Weights of a small GPT-style language model, trained from scratch on English Wikipedia: RMSNorm before each block, no biases in attention or MLP.
Each number is 500 + 25 x the weight over the matrix's rms, rounded and kept within 0 to 999. Layers, rows and columns count from 0. Numbers have three digits each.

# layer 6 attention output (transposed), 64x64, rms 0.215, rows 14-31, columns 0-63
494522537499580530505488472501493503539506527483549523504521439502468468528488516484479477499485504513462476448481524518495497561510509436480593477469487503484470442517494492540512477539493502
532510473510436531535564477531477516550531546535479456521484469520558508513440472508499503498482511500547509485507440517527539480495498532443451520505485482491460522506527452428491501459508494
480498521467537497537536531541465496507538467477522471489527427478534496515501484441473483514499542502463499476527518467497480475485520471535453473478496524467514474497482486511521506503499504
502509502515525465496505470471466533507519463478492477524464416516497488498494520520547496484475504490533552474487504524531547492487508515485583514492505506490481519499523478478488501470471526
482506509501511517517549491495502524509467496494532510471512464481481480533549476454506476520496524461502522483487547514487488518488487506522468454516560473483508489460494505492510475505491503
472501484507423474509502524535496513475493492496507477504474477478535478519498488491537508499509537487508493526480503488518500491470462549500419533559527483476511515502522499499477533462495458
509500468498459450461567468471515513476453494528489499497504481542490526508454520507535492464546482520534559489491532550505506483483483555465531460483496471522490524503493502492469481477477491
476490523525526478489489523529506539490547472490500462518437533487475507505451500534506539536504502529539501511497445487506524474491524494502487519497499514488524471550511480465485459429488483
490517487472421536490505502546507483470526508531519487474524483496555495506438431508504511473514507503484484488492487458506473499495504550464485523471473481465473468566490486512489500501497467
507496478488410522488512493533513498496473513535499523482500474513507495543504425490520480510450517502496517497454491478473502544531497532488435516558510463507484489499505510499507523532511481
532498488508474503509523471490516498502519491541504494486516494521560508504431506515498522477511487542495507518486450504490516498519484523454500531496465506500470489544495491509497522484496483
498484497502544477441563494469483507475482485458531515491510466505518503496487510486510472476552486522502533490482548524501492513492501484495587479445509521489517458525495508521492480522470494
518502508473507567519478529521514496478552494514518487472561447485540502486488490520474500469522499474476461495519492439496495447501526490469494536480458520471478487515503483531518482476497481
470488499501514457475560533500508510456474483472513494501538473468570525482524508480519479510527524491482511502487555498484468476502527489528424446483500538518544499490491527521491486519495508
518503480475460504497547472463510502487503551529488494497531508548535526500454465494488491475519484534500540485523503479500508482496508507459512469448476492523472497543475487515488495530504507
493499485505462521475437533505515484513437518498479526508472562532472476511555442538528527497474460506503481521493508507494492515528467518510511505541510485514506523487505545491510530496518494
464522503511510426497518512477503504492533439489499490514500457515542548446464532497480482485526501543502489493512517487508494484492523458485513500445449571491509503539504492551448543501447498
534481502485475551488549523533509499481468522489509474464557486506525472504528446497475498483563490485485491508500548464478472454488510506500482489493510498490496524467483518505511465482514498
# layer 6 attention value, 64x64, rms 0.208, rows 15-31, columns 0-63
483473497563535533528489416432521491472479542504529480505530505539488475435521461550467472495505529504509473498513541474499454463546444489490523528486530529518488475481489491525471501540518485
499489495467502488484499483495542503442506495513489509513508496507496517449526492500480503545495469503517512491529528518545533480449487536497486503541512421527523465551522491502507538502498531
496509484472554535505486479506473481532503535511524470522542544549505487494477508492545482539506505475511466514526495481493481483470503502469496523486513498546518545471482527497492524526530424
509497483421497498528486520491522499512489503510488500469536489491524505470489515501471590560474496540495515513450494491515484471485509507498515511497475476506497476534518501524503490513510541
490500506508500498552519468472509525500466507479492454494545498511469530452522484524519520533435479489513541505476534516494537458522483496505513454522491534531482514508506500508496479518505519
506527474534525503531487551471457496523482543500503450497528526538483447533443465489495472524489503515478499489483499482519513515522520495512527527465528526491454501460496489531475488554533483
494504514576522493492491457478514509530515499480553531544518474520480491486503485509531501473464542457517512527562521512530519496480464469506505512527496512506470563487476513496511510503485497
506473495557517496500509498444575495444472506509495472537476484499465488472485474521484453482466463480505521484488481503538495501505477483530476455524556551532498495503533499494469531490506489
516465497520482519555512481455524503504486489494472474470510475431483487459499508501481518538505461498457503485475458482491464448533467501528506438461488542497497479547527487508475488521514544
502482475565543509517497491458516501480486481483503486514488509516495466509494470517490433475523514460474483488519515501521499509533488494538463486531519547498475498477506471488493512539502479
519514473464520478499481548507497468517506524515528508519512506523523478556455497482529492536514475506491506481475511510525518523451550536540481517476540479484459517457517523487490540475509490
497469505501533500461483454509553485431496507526483496538450515520497481499511511527507447472493489498526522501489510479536537524481471514524458483540495526548515474531505513483509508508496511
519493499481475479498515524516523499481548523498484485480485496543519494515476488477474530558473434511502543508510527513482594496486498528549515514521504458494465480525531473504516507522512533
488509478558527510496489527455503477458507515522483486517490503506480448499457488521469464494529465502486487478516481490489474528522489496546470510502562512474484476450494480517488512502507487
509516519512460512527493505523470523559504512515468493468511447425506508507514522468507510472488497515505490483473476514446500507544524471483504473464480542545487521524488520499475473478490518
455500508506508503467529510518484475488519487452518473540527511565503488546479488479523424480540455465515517484543524503505549525458489496536466504570563469502487510478518487474519541526507450
513487492489506478503459500511519502456491532532456488501470474496506478478491522515474492496459490536535518499442506508518542482514494506525506508481477501543466447514505502500493506506484576
# layer 6 attention query, 64x64, rms 0.197, rows 32-35, columns 0-63
520489495462485520492503474502470511484466484493532501487470496494516525529484536541503488471481479497472496537452527491521527474508489533512463488501512518503487474539519528542522515461497485
510506495504492514491485497523509507465495486511483500464497514496504494501504526510494482488493483490486505502538512510518511494476495492499476515478515487485448523529508504502512498511469483
531473479488521536511533522488501501528477497498530464489464493524509497501522504536483534495498526468488491543452478510501514460521499531505486524523497524545510488542515513497516521521513517
483492496501528520465488493539524479504501522500511510477487506535496462522504490502507492482499515480482484526492513493513474474509491533509486516500508528516502508506528478506516497520509499
# layer 6 attention key, 64x64, rms 0.204, rows 32-35, columns 0-63
531494479499505518506520509480524491549493506478530487521512496506512474493540511510507506516493482494496504512526492525477517503504478500477509505496513529514463501522514504467522502501492509
486506502497511473504493506494495491503505498511499493509516499482517487507504486528512504495496526492497493498510491506491499513489505506496510482509502500505520521510514498480518499486513490
513503489498499516483504499494501503532485480482519492511504516498509482507523498518531493502509464509474515526512500497494515500504477503480483497489505533512456480506528511492511504501495492
506514496495486498529488528485500503510509476518507495499493526485507503498508489513502508525504480504494516521506496500494516487505485504487507519508472512492484503523513505490522510501503487